python train.py --num_hidden_layers=9 --hidden_size=512 --num_attention_heads=8 --num_key_value_heads=8 --head_dim=64 --intermediate_size=3072 --vocab_size=8192 --hidden_act="swiglu" --norm="rmsnorm" --norm_place="out" --norm_eps=1e-06 --positions="rope" --rope_theta=10000.0 --rope_fraction=1.0 --qk_norm=true --attn_scale=0.125 --bias="none" --tie_word_embeddings=false --parallel_block=false --init="normal" --init_std_qkv=0.0303 --init_std_o=0.00714 --init_std_up=0.0303 --init_std_down=0.00714 --optimizer="soap_variant" --learning_rate=0.00531 --lr_mult_qkv=0.4 --beta1=0.95 --beta2=0.95 --lr_head=0.0105 --max_grad_norm=2.0 --warmup_steps=69 --schedule="wsd" --decay_fraction=0.916 --decay_shape="linear" --final_lr_fraction=0.0 --batch_tokens=131072 --max_seq_len=512 --doc_mask=true --train_tokens=448800000 --max_steps=3425 --dataset="wikipedia_en"
Each number is 128 + 32 x the weight over its row's rms, rounded and kept within 0 to 255. Layers, rows and columns count from 0. Numbers have three digits each. The size before them is the row's rms in percent of the matrix's.

# layer 6 MLP gate, 3072x512, rms 0.14, rows 1447-1857, columns 96-127
100:148106141108189150148134138090145124138093115075100183144133152106170180076111131145108133143129
093:142138141087094140110104118162115135161155134138129136164109094151120184110166152121111106150137
100:119131137117093104152116101156099151102176096179135188104125102116109188154102090164119116077149
095:126107108040131105109112106215130152067173153109128118155123076125065156024129162121161132098101
095:127081154113160146099103163134190062162107137119142092121140176177077112133099084146102118149131
097:122128129110158107169112151161095144098079186157121090118092088143102140139126098107061126080127
107:154100136106212182140155138131176179131174160042189151071132116122120150055137116110102137134145
093:128108142156104166143164088097133086196245101159098137128130210154158161122128148147107147120078
096:209139134101108157112152126115115081119115137105173186155166101086161133091156118140140102135117
121:139144108156169098141135166153129068125105180119146195140102117147170147124051183138106118131105
099:176147140085087106167139157104108178172128075057077149109172144155151124150113136143093134137142
100:134085098063164145081170150154144151142124141163121151073146103166122146161108162101099106146131
099:146065192122142195134179164117119133128139148095143132112170150175148074110100157054168137121140
096:128077135136111149114121183084095123104156117124122146111176143130110091142157149141175114105066
091:111106118154097092129187143097090090126130141120085075104125130104119119061122076135136137116102
106:151131123088087147118078202179030108129118132193075153122111125128143169107133139129062106106081
104:061107233106151135099123156136132139171146072130148102136118124167156184156153140129082197131151
104:075116116130127080216129091151137151151167127152153162128125133095107133124097109101080117107147
097:148101074144121136098157084136140156171112106161146122111124179119159149117130187120094091123133
105:143100081090125128131132170076109100113102103168129051160142127220154223141089187045097128136169
096:092124174105136179133112131153143215193121135156171156164140125149084101119188094113134091144173
100:192197084098147167091111118106146120103136116171144141168148163089154172177144147075136080132128
098:077133151161137052113111078146153098116151125141047190139069113155100143153094098126132124144181
103:179104083088100105136113132090105122150111096165115112170080116117171084174114118173145105120097
101:131143077151098097181114130157082158139138085111157140109169104114122124091130097111158104111140
102:122169145126196130158088091175116223147121115103098123130145100164146068182125118151167085112159
092:098108158118120174085102106108138085146110202123129102136158058093145104187140149170101130091108
105:082133167110134129093138120198059170147152089104142156146080160168094140126132105089111070142130
094:150167142139087155195175137161066190190194131112136134133183134132178137157164115124154176144161
103:116139104115173153090173101109149132141165143037125163152107166126119116083082129162132109102114
107:164114118154168149123126183105142101151162085115095051099206176095125087147135135136102134132096
099:154121088101125171100119111139150122178104136154088159109187118078092088136107131136202094135172
098:070163102154041136115151143165166157158157105141117146141147104110161112130123110097070113105095
111:088102089187171136146078149128092127063170089112106085112126092181138104107118138101113144109126
098:078083107106146121155137113162087133191171068145134104119178157089189169138159169114152086120168
100:100139168167136203141120150158159058102124164108188153113186143126186176146112184084148124136240
093:127181079165133131076080122105081137096160108072109113162100151119121203190152171108164188081132
095:071092116090177124129082131132209126110141127176093124119134132109172124150128124166129128106158
109:095061113184133170141157103086151109068145221131115099193136147162150141121154102124136143129106
096:107097111050169124152149097111138113131146179120094103168129135131149162128129135097130171140081
098:117101174113079149124149123121151119183120093086170114106120161145163181122192117099158137161148
108:166088091102171113106129150111151166125210091144132161116139134156141147103134173095143193115194
102:177146108143126172164126108147115104095193060198172140105134170124146139138134141066158159092113
093:140124142141175153115122160168186086104126104123136176103073180133139139138125136130101106144144
095:164172141124203126130155110136119092123116135128109162140117099089173064143148103109141105123151
094:116157100123107124097136079084112169124114096158097157123105133121131122118099097164161187159098
105:097092201163184147119128148175083125120115107178142092135078091150080159168128159110132156155165
095:122090156141111132160150097140133138115202087163147128127103109124129129093091047144161165142131
098:109056161119088119061096111137119171138185079135092115128068106155171062096093207169139120184115
091:039145100120192148135097064158092099125082171076120104131124124112136057134144126129131157128062
094:149140108133123134156118148088114092121127097103099127111133108111173120193132130130171127133114
099:183145119173147105128113148174185131104095163141174092121150089087136146125147071115174062110124
100:168152120125165109115143155152103186155176154086149168084171078101177144076135143105103097130111
100:168131099177098074188129102155130107089212113142055128107110115125141171124126174097140113119074
098:076162112156087123118126146131114166156126145122071182088090161175108199107178115081138138160062
095:149151148139101105124136186131125112162144112153120100169164123098098143120137154139165111118111
101:125119123164126130097179096159102129131105103139142126093107085153177126097090135116161136143104
106:117180140142147049116150187134099163079191119095119088162127118145143108093053107146113108119147
107:126120132119098124073127147105172164102141101115140071114131151089154125137058133099095129088158
101:163042135104087145163122108115167130159156143086193094165203165083157170084130149106140187132094
097:105153104103156155143131173092136133115086132120107106124175138214212120122130163145214107113147
093:171176156100086121170117115158074149043107125097176082146184115087092155092163110035149109115105
097:117143086102183144181219117116121170119123184083161132114122087094144091127120134148157142101147
112:122126136141186138134191124134105132164155136124169105153138125070123097166150093140173106110140
099:136117073169112151116189133125091137136052138161174052115084111136125069142099108119119107115136
103:106148107094086153182122184086104121073051097143092160068125132102128193107103142173181170111104
099:092135132112152160145173162106185129134092128136163167097150115138123093153225029172112173163124
101:145135129172118148121123113126091157122114058091148127132172055157089176103122077111109107210135
088:096124174105117143128143106130118137027169105076127146165128106182124114172135121117121100144138
102:146145102121079085133076119232169100140129159104135158123146143161162189115118096124146108143146
099:106125163125098183167142137163148101147138142159127145143109146103147136144138136119176192119140
103:143148161197106134124139125153149123151102128134117129103068105139116105081038118150118099082147
107:133134097108142139146099130157124143131063154148094109102146098108081149150128134108117138162102
103:089127145158145123105182077162160108176134113096149120085090131148137087135116139146138138160115
107:089146123077143117169183147096144149136124106130150074124159092119059094098112189176132130135170
096:074065130108100150081183088142118136157170134102126141093106122198149141099104150125104119095092
107:135145077113144150093157150146177133170148117064134153105152085173138054164143124124150120145134
097:094181154136126102169178116130157111136139091123149108124125146086161081147164172198089116081101
103:093108115144230088134139170075163143119152159084144124129156158133153158168162075100159144176114
103:125103134135072109160148187092111169121054119155138146100160144159156158108111143150141172167096
104:133107132170202173113108178102146081105160112202171182143104107132089091152130162149117122129108
096:167169168064174122169093097115158152159166094118117147126051155111102189100120198102081122162134
099:120150161052138116127150122192127176186178104135058103146127147075128178107135065134176152137121
099:072128081098162158142116123189144135099116087089069190071098121138155112196107202192211140138135
098:055086119104170108108096162119140121097193153126133112116123106166126113073091111078173039087129
093:129095090122122145095109103151165131096135158074167173147157155141128060136138178183153091116126
102:096145172095137161119109120147158112123188127120156093136133133133100144119102169073093101080132
100:075133184134121151164130099111118160059133150095145135088081095140128163179097145159066150174098
094:131093135178144118119127108094141116090181081172090128139133128138147198074109112135108146143095
122:115096109110133118145125105078174111114116144071176111096116110198151108168102090130106060131145
093:156133158154143118121112183092092153129108099111095077134083153143126145151125143112097052101109
099:113184119164103057173187131153130103130206162052190101120149067186113127154147119203129148091174
101:134109121087147192124187141094161126049225086094103182142137119143180115170109145150135080139135
100:139151155219132148154100105091163133101161158084161116130114153141146161122121140110112149127105
098:143179131151178101107168109119181183158078122209096148112148123110129222103170108155199178097141
097:137082131125127138096081159093118137118080161101095162161128130109153141157175178145113101070078
098:097106153143083130171183169106123144161172102154117116152113095107141146079118145185173119121075
096:116174192161107116071153049188145152091152149150180123138162157104071074098115167100184160115062
105:208119116165117147075154159110139086107113098117058126185082112169151150147120150141164109123145
096:157121097145086113088162112133203120104108142116108136137106067220194171194136136192155139146122
095:114176121111181093081168152115112102115171144156090084123158162177101150170148150171130095152131
097:117129088115172155140111167074096137135097137144102143126134196154130152156143147144144123179133
100:155183169144164179146139174051104121143103088092071115166064121093137128161107115111192116195150
104:102092139201156140105097089047167185164127166128132089139119123177112122138118115124126151161172
093:128105149177150101097165187182106191156176109098181142153114102162116119123115072103186090191109
122:113087139101154165124113104093139136155098141160145085157113120128136159113162193151133112062111
096:124092114062080137110144154083093152096063126082090138131102130134124126116138139158127081125081
084:128085074118148104165148096144117104091169097138089145079125167163104185177141159117132130088052
101:124176154106171141096133128107067106135103152174149187150076065089156132126125163066163115175097
101:217138127150105064177140196115115128129096134130154061143084101153096157080087036148103118158128
108:093149083113115156203133090131151115135093103111133101166115125129142167109103105126178169117114
102:144149112096109108148177137115097157123144100111118127120151149096137170191131126115125119138100
100:103130056201153171136106121115185094130163155051178104133168114158120142152116120154048167197070
100:135106081101128095106107184106199149155169166144106153118116137104100119143074093138197170160149
101:132033096130175134113120131085116102171159109091075124136127067136147163148098082121126136132103
097:125139096064146145156104166122114144110084138152081045130114169155106159090162152145138146175161
103:131085188105091135154127146133149113121169087088123139121074046147105098128108124215132180122102
099:064165076109072206159110068092172138133208116088153149118112202112106169124142111126124135152115
103:162149082135107134177168102159086124142108121177132124140134098103106148076075053111185114113087
102:146073111168145126096180144160128184157144156135122134102096097144135192104116096077139099119165
097:140081108180107134129126073152095113164184120080163164101118167084156048158142130108124136152210
095:135112160127108135163135175181154131144139153119148171106203126125128107145050163102159128114159
099:140096159186134123125125138125110131121210128208137147121142155145092146170132130194127155135154
108:098143129119089137128137197146113140136127105114149131114104164181087121089099148110130083093108
093:139136147114021122132117138121140107100149101167133133126086076204092132136107165126152136162060
098:113130128106144157106104135142154133174149123130161076228104087145115217196074172120144076131141
114:170121104073118116141088136087108119177187109146192130081125086115081117110118107103167150120125
098:200155154116154166146152145165094125155099156161087169090114113114084160090131113163157170114146
102:088142186128125165099092162113150121126119170101162182137136118130162149103169137103068057117119
094:121153135074141198136117157094147105129140143090079149149182108165137160095099084042076089136143
092:148148179178166136131113171124177117135145135131114116143136109170127111082150186141133250151181
099:087137173128149110108079159077158184154134177170185141155176098083111131146109107121142062182178
102:069157218156128119113150171186130082127151148118148190073152173139181083125122135131167170108112
103:179086150131180160091133177127113103112138122085065121138107113140055154090149162107149132106089
102:109031137153119099175127115116119145107142142127209139070198157168153119098119049125170132195191
099:121147088118116101116172093092131124103138139109106121147095116129130113143151184119113172073112
095:112091063104134128112135082176087109160097129166166186120141106129123158087139183185084127122146
102:138125145083104158135103114120115216134160130095121122104121129075141089136080146119128093171138
084:171138122152111119109102154171139035072217077174142155138116124094087158093167090138130182106171
095:146068155158136117108083115092064122177135147129087134180104117208122147131111133095130142082116
094:195099154156165105067119108107042069101120065132080186154131142115123180167110122108079128149105
105:133114086121131204170092112113160142141117113092159165111078114128141098151108105144133141148059
104:168127128098115152100155068059129111078145099137136136140164122179152094058145081126125169097128
095:168059128147126153098196140118074104152160189189118122165095143106132084118079142107116109098157
095:117153197112130129118110126117100089138105090153169129161165104150128139115085149095147144066169
097:113104135047207145136139121144059024132142153087151111114134070087120116153133120174075081111151
107:155133048164148128155107154159158131114058197095130154090147148115152128119104101116101093069133
106:096107108133147123139156088164164139143158132144143068132200127125092127169102113170036125152117
098:132132137126176111179141102120147174074139149110181153130114148121091098119090176130159115113157
103:133122135086121148135169168117108133105187093102142165124138179154088134176139182176147152085120
097:120077145118138086074149144175091110115138039090145087103146092160116123096136072152167089101098
101:072093145086126136086099170082055110159141124045104120092125150085135126164084080203124060134105
105:111095163170125149127156145155107149157088122128122094147119099150167139144081101148139105153116
098:060217061121165133133135179131092168121072104152123130125152128183122170131080130133136127159093
102:126217097120110111176112145186095115125137105074125069125102127144140118090133119159145152086129
096:078175181201119130142127032060107106129162126078166098149139117102123150111091151099054090142093
099:130132109091153128151114130157130118152098076088107153110115153114068080156139154082142144131212
106:141142114131142096151125084106143108110132087160034171074073156122063161090130093198076129091091
101:098160153140114106100100202104195172133140092135058097175072166117120208171075124094125144109193
096:089151110081125184153059058087127123121110160113107137134144135132165104135133135140180146129186
096:138040150118087177140076117138126103115165094103138173142099166117171128093150115124180117171123
099:066075115108204099171130086122134121121095152119162147140110126116137144150111141096154123081158
100:063181115151159158148120130093176142106129122098153108087055135170096133151120138109140142121149
094:192173080159195163104160120182140151130093126168124151112150128165105108137128103096109196175092
110:170131180150139117142146096162168116132116161145088144162170174114131096146136117089125101111107
097:109127152124180136139090104129145112090145153159122116164116100142155104149123129113150181118100
098:163165131115142147166132122160154210171184143171107121086160146075098132168124167160089123131163
103:149104105121142095089204158119157136095159102103116119175166130228127078086104157156198135145157
105:143086172163096085135149087143084137112112141075115080137125073176067138132146134119139100120110
091:174134161101123197138149140063137090126042145125163146096080135168130171101126141126126125129139
096:154156118137085145142126189095112118101106130084115155069105101140120075081109139055141087215070
104:132112123077078126117121139132144127154125121131129129142151078156126074163076177086164194134124
099:129129148152119173097122147129144158118159159114142176119072128141150084129135092144115119160108
107:196143116112110208133168165060163186033178128137110136135125096233122198112127141139063178171129
092:161121075151142134177177120078111113064123145123132158161100110139108104132148067111140225141156
106:156117098194095092142181147100102138160145105067122092145113138097140027095092095095113156127092
106:145107151129085130177120170133134117112165123121122183167125137138218160089128100149071160110121
098:109120113123078146167101135170164126113109101157133102185042186128098089171138158068096155100146
090:122108134154131141130151176121120108110109138142168091138092124116141122115111130151121163125116
095:129182066042047143048113149106147118133109110120115125170140153137198137110109143153125115176148
098:176076092142107134112138152154154112094113083089118051131082117170126109141116161105151153164106
100:129148136180074152105067147109101129188164132119108165130147109173160124124136157125121149186119
101:135099124136150141110125175119146189134042152106173119091150128117083109190149110079128141180162
094:097095099121172124179089110131164104107137184154177151107088159172046149125171164188086107112127
096:137131142109114129111132096159112031110158113191089161129106146138111153143123121144177126133070
103:141138230099098130138071150130140153150178175131165116141102109127157130114125106141160201084104
095:092140138046123141173195118155085231128155076163089063123094063145151102187142124109177155119146
104:165106179111147149160083165089140169115145062165162155156142166104123126139127152145081169164156
098:150203071097155154165188127126142215146107130159143146096165154124106204116103143174159080129144
087:105119101134149166120144095104129068170178124151159125117092104117176159111133173120158126139116
094:094113135170147198153123117093130054132158116117158070172114130181119138108107121167100131082116
101:138139083108131136127106143162101168090163124132116027161116131176166122149167108139196140135111
107:188149151129123134138102133109105175118151119135112162107125138109110148067126070096098124182089
098:098143106153072139102173130136151078115130165124026108134110144098105090136106164224124088103072
105:128122096172172064164134111120102184136105040132209089133132118106123126081145107147085156121092
101:154116124116138120127093181096139088107089139136151099109151104146105161217129118128147136141115
100:135080161112125122108143178070152124127103117118203122179120133114164123134150078132049150153152
097:122094167130129121083136176195093114091161163132117155194141137180129150153151125144156113166137
102:091163100147175163164156165126106133116113123081102112180118087112186086100147155171141108159114
095:089079135121123133135089144169160118147157104128140113130140128132160064139099087147105110123113
106:102176142080189090214143110116120183144174123140125082096170092136136131156094136125163083115114
099:101115132127115138173154149156101100168089097124154122081090128130106135134109128123106159209207
097:126153124101128124115153112084176115142128168123121112131126172134095100110131095159055107089055
101:145122124162165131137137085127138165085080120137117127163128123110097089166121078166109084132141
108:125149186078058115202140101116117101142075119154105136151142173167081127100087128140147121130109
100:120182097145132086121136118108135159094163064103107193148135145129175136083124090122120133134109
102:146101167171052088106161197130126137180138166189119165118091147161100158176099089164091133122150
097:153120120185136133072150111155175093145158100167123125105114118154197108168128161065108076112033
102:132158091143118181156143124145166112135163143134149138132078073075092105062132090155186105141114
093:105056146130112085126174127166035129138121145058094116105097148124129076069131147161073082119153
094:143138126081100120125135077089150118113086099123156102145095108122063181122120109126170107132117
094:083157142151125069138143089199142180142146091093155122034150102109134140108117078164099139088135
102:151164130065155117129107159045120104083074148148139152093103182128094171112162178041127129114161
099:137139162118127134105143191104126142156161172103226096149164152107115170139098109141074108151151
098:115125066207134171093089124171118096140120214119157158073093121093136130152105159070145151168125
092:086142135137169184084177127148131164162173098156057154117112140142167143133191117114131097065132
097:161058091135143075147176160146157096093168140122113130160108167155126145158099135156144177110109
107:157193103160136118114170107149106061144083090162152112132094099148114093134154171148113131134131
104:125126050082122124144180104057117123155157125090173123116099138088039105165114114114168137146117
103:149150119160138152150137136066136117119089142067095111131157159124151104077116121146125129115213
101:088127125176170135109142143129136216134156173189117122102140198156129132114083131147223149163153
100:104158097098132027079156125083102140154148118146111093117121149142174165112132130138183160093125
098:102104141119151105156096141113151105108137085079120116065152127124119115114065118134149150162123
108:086056170136160136155117162137136136141132197209176116117128148118118126105129109113108166164097
103:116121139070180190125130173132085102145129113096098172102131156122115125095121116109189116112125
106:115115121103127120098134165115152184139138130146127116170115109127186137165100146147175102158108
095:113084141088114092107160137099060083123097124115148151067171166148114083103211129117114142087111
099:110123109149182105148127177124126136121157108114109071097143127152120104057140124090137121153089
091:052182154184100160101136169098153116186127091143100176118140156123102149135129068142137177097070
103:108154137109152154032125093126119142154120159098154152168071134144156151118133162145201115076104
094:100183145116113070141016184119160154122155113158115104107137086123138111073187105144147141115144
100:211139185095105086122116124168147132164098128146109120184109189131094143124125140176137148138150
105:146150098111101132095103130090077077109147181188062115119089143170115055114136134100095142165143
106:143127161132075138159195102080131053142142106125164137096165144100102082108087191138105143159139
113:093119132198112072129112156138085133151088134101142092081129128185068116138161133140153122089133
102:080124153072110102104136059110106163126122133094134108114131135135111097143098094125175113124145
098:144128118157115069127135130106147156087118110155103141140129138121137196107175143122161104176153
092:131135172145088136132155128144100081131128074075074179145128108111092068112158158098082181158165
096:069127095165140161075098176112146101135117109114106091080114092130100155127125096083101137114089
106:150148153116131144110135190144163175076172129070163173143124208119103064165092149104111120177163
092:112108179119115131168094105129164168144114115093121124136184161145123177085167114104132118107156
107:080096093123166156192109107120046140118092094060136086128123129151142110124097125144142085179146
096:109149108146143110114172053068174121125182151162118127129092175121121149116160098146058139125089
103:128129116086174125104137140125059087084151168114130135122102135132058172120123136132090105112133
103:104168151140176143153122190141179136119064136111102114128204142188089185157149102135135156147168
102:184101068102110139128071196121060125206139167162170143140084085052139106109106145133089089088112
098:122123171157121157128118150036142142142116191081160082112121151141151141136124114093142164168089
100:143088116143150160149163092153110077161171105101164189152123123138177122112146155145152141150158
098:126143113136156126151130135050104167064053103099157141121111123093109108165170164105041122180093
104:153103180084111119100135177073175157092125147072114144162103117103089113130131155168118116160143
103:103103207091143117070122110128125144162175092189118220185153164116147173091107090045143129119140
090:087125138154077118144130129133132166124131082175106098084100091125084137135121110166165136127163
095:185112089093100135118120040152131156091126089174146117151107137186165166083110072133145147165124
101:136115084122131076107179171174109130141128093144128082164120146144132164167183148125122128118142
095:120104224089151123130146113127141159125147105100141126069112100137146141181141130089116126108138
095:172082059152164159099047112114122113089124116128156147191109150152135139094120121127169118133113
104:135097103121139129142110097106174188124134188118112130163160176144095091105136143134117129104142
096:092147134132138086100129145120088103188148099125109102112165145161095143138098166080146106183181
108:147073108111099131050170159175132102128158140120099106159132171069143102067141083125136150101135
092:148127121069110120166098070134110127134103102115118132171134116142094161102128156143160068149113
105:121135122103105172086129177082115123147189165118091074089129107077154097109113119099113097144108
098:160075193155164152130186160165155083125161148070115114167077135152162082184155117189139117109125
097:087092162110127111097158107067106162067143149194133077178137156142166114110109139128118128189168
101:188104149077137086179107153099098143138145180161121161154121143161178100178111199086138100041152
093:093219128171146077187160092149109117154112151125094178087142050139120127132137151143144109130139
107:116113099127149109151108127155147061119098135151112135113169073175082197110086135120141137143180
115:139112146098143102138135081164138151120170126077083144155063157113143131124179177105172160086110
095:139083157151183156098129115114175133126109101108130086090137159118124106150118108179147155081113
088:069196123156111103137151113078164113079087159120111172176067132116105115128098067173154133063139
110:055119114111138117112150131169170079136157098120106077138064125141156172124160184147100047112109
101:126103169130114109137108148089149164112110132167109139135149131176148123073105133142182148157125
105:133083118133159140134094151079085110177140115138146079121160173169083103142109118143189156136168
105:108130165184139132154110123126083106201126108134129126114200109105099112155091142158132125089092
103:101111197129137085131141105110129133145141091168108113193101131124090106157159139168166114079175
093:128115147148149130174095162177112148105148187124174110150142197118121115096191114182160148133159
101:129103126108104127179120124111070169149138150127098146058137177120039093149125135119092156094132
099:067157066108179097141090130106141063123140164167197137136094107087171176081135151125092117125180
093:059092160180134083100104148135071119182056118174139140111148155133147179171146136115163118099146
101:130223088146120129119104143109127100125102077140143081189185131123173080121077124111163170158133
107:122190086085099177137107104130184117119042146122106137196092048156155130159086118174184176141153
096:122112163100116186093091159104134115150117119112191136137137149141077165147115038133126159112106
102:126124145127162112146123087080123090156133121095137111168157158152101170122071158082112165105097
104:111158182153143166076092135131120157110120219140120106093123161170137105186137137124100135101105
095:110131127143082088097118124106141158129171096221057152175096141095154088112072123123136134154115
098:061093161132124145117101120178130109075118099076134122154179112114181101144094153150151125182168
095:131150112112140120137131091124184126125088067125123142133156097120109186123151184152104111146150
095:130121164176128115161145163135105067172129132071155117075088107176111132101152124139142085164098
092:090169074173171102147124147123135160160074145177101190117168202140117129144154119116117130156122
098:113138142125143102134090114118108183154120164092121134096181113158136131152097114138140126126132
102:143134115128152135149221103135171166123126109107119084189146066141089193140080168126148161104133
104:139124184133123143103129117060123171106108105091165107118102182198105118073100202174115160134039
114:190194186076125094075106138165186103109135110111121135145161170173232162098087095129154153214182
093:163114106095136108122125100115187117192147160083114143103114102116096142140114116144149108110156
101:126206127155140135099164158123065210142135138155186101156174212135123115126123089117126124118157
096:196162097129183100138145125106174136143129158139172139085090126172107145164081177166139068141105
103:119102113146075106159090153188079140143129196201123094160147133151139144095165157115143138110073
122:160156133130113144101068091120084137124120121092114176111067115135169098164103110109160136144087
099:128103144071082138132131131150173139125161158107136153115189136073108126064018140117106166106115
097:105119105080145172123135072201066142116135186150121196160167120145149126096155096094126177073082
094:132054072191172125099139204108180170146156106081139156097094146207145053115116157125156179171066
099:036135184134084144153114166138088195126173135131118100162109089106126094085132122127134085099098
099:165102065133127120085137129146212155132170131076096110228152164133090161116133144183162127190092
099:147122166044126107153142064117117117093098215081128107146118122109131125125106134092201128088110
095:183146125148082123117113173150121111112185164162132132117176124154144187113134077127092133132131
094:090149128157110181131114113148143103131120101081143090165071155126061092108106103193138134191159
094:147173134141115110140108112122173142181162143118105149114179121130171091109140104133137122135121
102:195127151094101163103122129125126155116142114219140172193037164072194174139115101137140115158153
107:132127111112153163101100171173087094130126105134142115076115179137133115124118135079151103128151
110:106111092158117136136078164098116123131110146133179124110175120129097130100117138163139111103151
100:163164169184136082094142115164122148124197121137103186092134116183104142139134133141196119245162
102:048094109116147122159135138163165111120154124107139139128098152158077104120159207158103205078102
095:175115092125165156121137147133168126086205086084164172173149099167169122100095125095135146140117
116:117116061098126106169101156144184118107100149097167194106132166146078108120133116140161064162070
095:080101126184142146105156063176094115147130095050149133108107164123126143170146072152151136132186
100:120127130175123121144162142062152145108157160092053152111139186189123128086156164138178123147207
110:123103218086126142098134104102077138138151119092116137190139091150150143111096045184087109122188
095:180135104087104156132145137148082189121157132154155139123146155091121119177172145169120114184103
097:128146090121089147111193128128079079106088077154114115174136152126101097092109131120093161134141
102:103111113123154110125181118084139127099119144108145088116144107128156164042123151093157102115122
101:080073073135199151108186125131150167152100120094104124196115161105123116127195108225115131082124
094:119110125138094076148154106129110158158130168060140041124127123154105158141113198155110128177159
094:156118118151098137137190099117137113066099156099122101106106111135107124058121213112106071151123
107:119093143133165066107115102168196152141112046142165085117163175137120159156101093101048136084150
102:146113139085124167093132116116145123103154135084111066095115168138200121153149130125110153103146
102:103098142072119135091118176154120156100100105146099133188143140098153124104137063119128131083124
103:181110147152135231141145102057118122130097085127153213121138172199174149198176092092132102114132
106:118040184126161092151105130094150151140119093166128106135205163165191169075177096077138212138114
096:092131143105081169164090232063129113116101103124164131141095068097108182168125134050158048080151
088:107093081097121088145108117142112121093150099190161084130123093108132119128122129155171197183145
105:122170130042139128145172118137126103127182114131095153096051140104127184132168140099145141138178
097:148110117119160144131135155143153148120153162087117154084091112115075101138166152108100091085160
106:113101095097119182109126146124134190166182116078098054101108107097164156116183108121075065120132
100:163116135138123117087154099125129167113131194121042184129162165118148192115165104150120098131129
106:033096172185087148177137147076114104125166120128070132066162143162108134124145106147196124162101
105:066115086171108140112122132157154122093201175151118122140139128161117098122174112105123171086073
095:109172069139171079116094061130105091108140106112136159123168102109132098093102095166122153080132
112:114146149173101138121181132124157109132182141095121126124101097141118215071100104121081128122088
098:115080080107118158070150139114121104066090176103099130149148172160134184092141123143131210107188
106:149083103166129105137095080098155125116153026120088143128107112177076110137098158130121160130145
099:117212151156061148101189129162113111131090150118130094131126079126116151069123093085120106088163
126:072101101115133152077107146096159182094096125070151124170106117110132087117097146108131144147108
088:090130094188109092216146113187137175087159128088115137061129134095107131224181064134111153143133
106:102053101079107144167067111146120124135111131144107085059099122136053116145093145117132180187128
098:193125079129137100085167157111131072160132080169181127148112138133193122115128147109080143127121
098:142137093137159147094103126128118180112119137190121198085138170090115174131110071100132116115098
099:157102136134130186114117111080092124130175081123166149106103125117098151092110116120126143173108
094:110104179118078178134186184154170134153166184142136111132136150158182065104164145127079156097136
097:182088101086106154138129224125095112135156106110084182161143090128087131079123126138160151053105
099:149120126152131138111170123122126080177159129121148139112092102120141170183114122159098105133163
095:133166135127162166062137093145076082111088121098131117137125173164162147124134148110141084183113
096:167183162140169109102197091088086138097121105138140138146159096155095154120151155162124136176140
100:091056054046122099141141169131103141121113122186101180125115123084121144076093071137216103137118
104:146152081177122122127087179083138162139157137105118117121175138165153069168111071110129075114170
096:106151096167088103133083140101171143113162081136142140109199153070123077156146108111133092163197
101:134110203111098130126189201136137088139166095160122144127162160187139135106172139142162114116074
096:140137125099133173232087109128063163139091156094134119102153083095136140149142148113166178065189
084:124101135132166172139138133122145141128198160109159191144122139111101090106147104052085176104084
104:147098099183111131160124174070097157090101157170146115148134091121087141155109144131153122143120
105:082141170181131094174116110054143144154135126062092091121131085183123088175083105146163141139194
104:139146069119153085177087152161114097149080125179096141109133073137132099138108099137213151180173
096:130090192116108133134102141134180133126116096130093138102128113186181173120146121120117108097138
090:146170131143120090117180136068115100148131171132056121113130133143161134110164132131145144135130
102:139150138099158146091108163126164143137184103151150111064101126112129123151102097105063113099158
097:124137107138164124054124133111073174127137113111100173113186110153142103132117190142141098113140
103:149175146139155141113118160131087174191146108091092116071105114176145135158115126142141142137052
098:128169123172149094163164093207125118140157114119199132155111109144075209126121140089149094173108
105:133093099192134152119147163170158171061162120118176162110086149085134115165130175131133102102146
108:158104080101106144147199102167133085149146204082168192175199146096193138099107178092153107178133
093:171126071113144153124139155102143133124112152094170058175101171116155141111153168122130087179137
104:114144124101157153139103159113147163199085182146096090097121099164167166154057168126143145128165
096:086167090095165154176117112140155085115143103086184083114147070105144182152150122160113105128111
106:088106131101114130135151146075202196097127129122077211158127157148138134130153125121118132148109
098:178071188134170135178105153143150096160104109110120098183141114119102083102141126097178102159060
107:159116177112114141137139097077071094084159124129128140144135172157113132113108120164143102083114
103:090159138086115157101134161176113167191098034143116062144102154161178112107172077128106134122190
099:108141144161077120147094172088160086125144122110168175105113156080141118119115077079124131118122
106:196151161206123116151147124149112156173137064163157126183121080088117119134190151180090211151181
097:098180137091069137099154088065151159141154088148143148153118131169129133067092101164103145165127
097:134141134091165094093101167158189128164166105098117126116155135065093191127150207088113113125185
095:147136125179104149125124098132145144090155120080147133182101142012068156116128147127106105133092
103:112132128063170109080136138136116137091136150128166129116195110075175113126104179168145143102122
101:152096109105169137148125092071100078123139089106096163147085123190113114152155092190126159120109
093:116130076217152117142135098064126092136192096148120078179110168085114106146148155056098103167074
094:139180208099136173132161143131044142209146129134123104131110144207067126138137103047079125128114
104:141153138089200122153160186100155136134113126122183096133100085140160142094113162125102169138122
097:105119164105119100133152085133053162155089165175130122145154136106096113105165090178154114125172
105:125185137126119134152107114074142139187107082118188128185150113133142095110121190112124103131166
104:147115156091112113103121134103124124100155165156148126128105151101177136132073123139139154143140
104:121118158104110191081093092109171184122124123159150136155124131110102135168133139164152116155032
097:186178108130154099153108071068128134119141097116171160109084098111178144114142138199161089171143
093:069156140102125141157173144122098143116087055106140167151116120163109051185100208161099154144134
101:146143130108151114055158081145175165099147082162167140115168125166128099102119144144134190127160
091:139134053108102130112137145119157111135193131086145137123093209099115134113148100129125121120174
097:097192103106183171104115141059200105181145151128174139084131114113144153141134086092147143172103
104:112124166107067162114185167137110219122140142131134110138136078173174120128086154109183126132123
101:139090119180092167071179125144153182172129150143172165101116082136146173128141141116068106151104
093:118111168118163106141156079152150096123112102094142130160160127069142128157124086182123140124159
098:129164098111096113127079130140211124086134105090121171166105160120144105147201133175076096115128
101:129126157118155121044139146085099142198100202116132099107141192135126175167145113124096123099098
108:169077126130110163164135095160162044138105146079217126118094132147150144122119148185129172161194
106:146145159101098161124152126100110094137104172147163163077176101151138137101138106163136125152158
092:164162129059140131137175081069122162126152111164172064140135154162186152140144142132139131119109
092:145157153128128099158160075159135131084100077113152168112098156140112095132103176107140121116144
104:146089110112141112128152112107216103123137159166105077200154117144107148159115110133117145103141
096:106108110136101157073177153138099115045131128121149118136153134133134172161141100165085105089027
092:116089107131104158100097157150175119181166131089146119147064131190071125119054177127122169155159
100:094161165114104170134150164080116150080197136160135147083125086135107143079125090142159144122136
096:117111104170164090118163148099131130142122078157109131131160118195172147079106123149131086133114
104:134133110139109158134191128141127089087139078100105132183157095143071128155062102062102142106116
101:066149117119159161080116127142118125146135122101096121136114136133161128055124171130094122122117
102:145142139132158104105139172175125075115140127154156106120092074115163201124159145149186222129156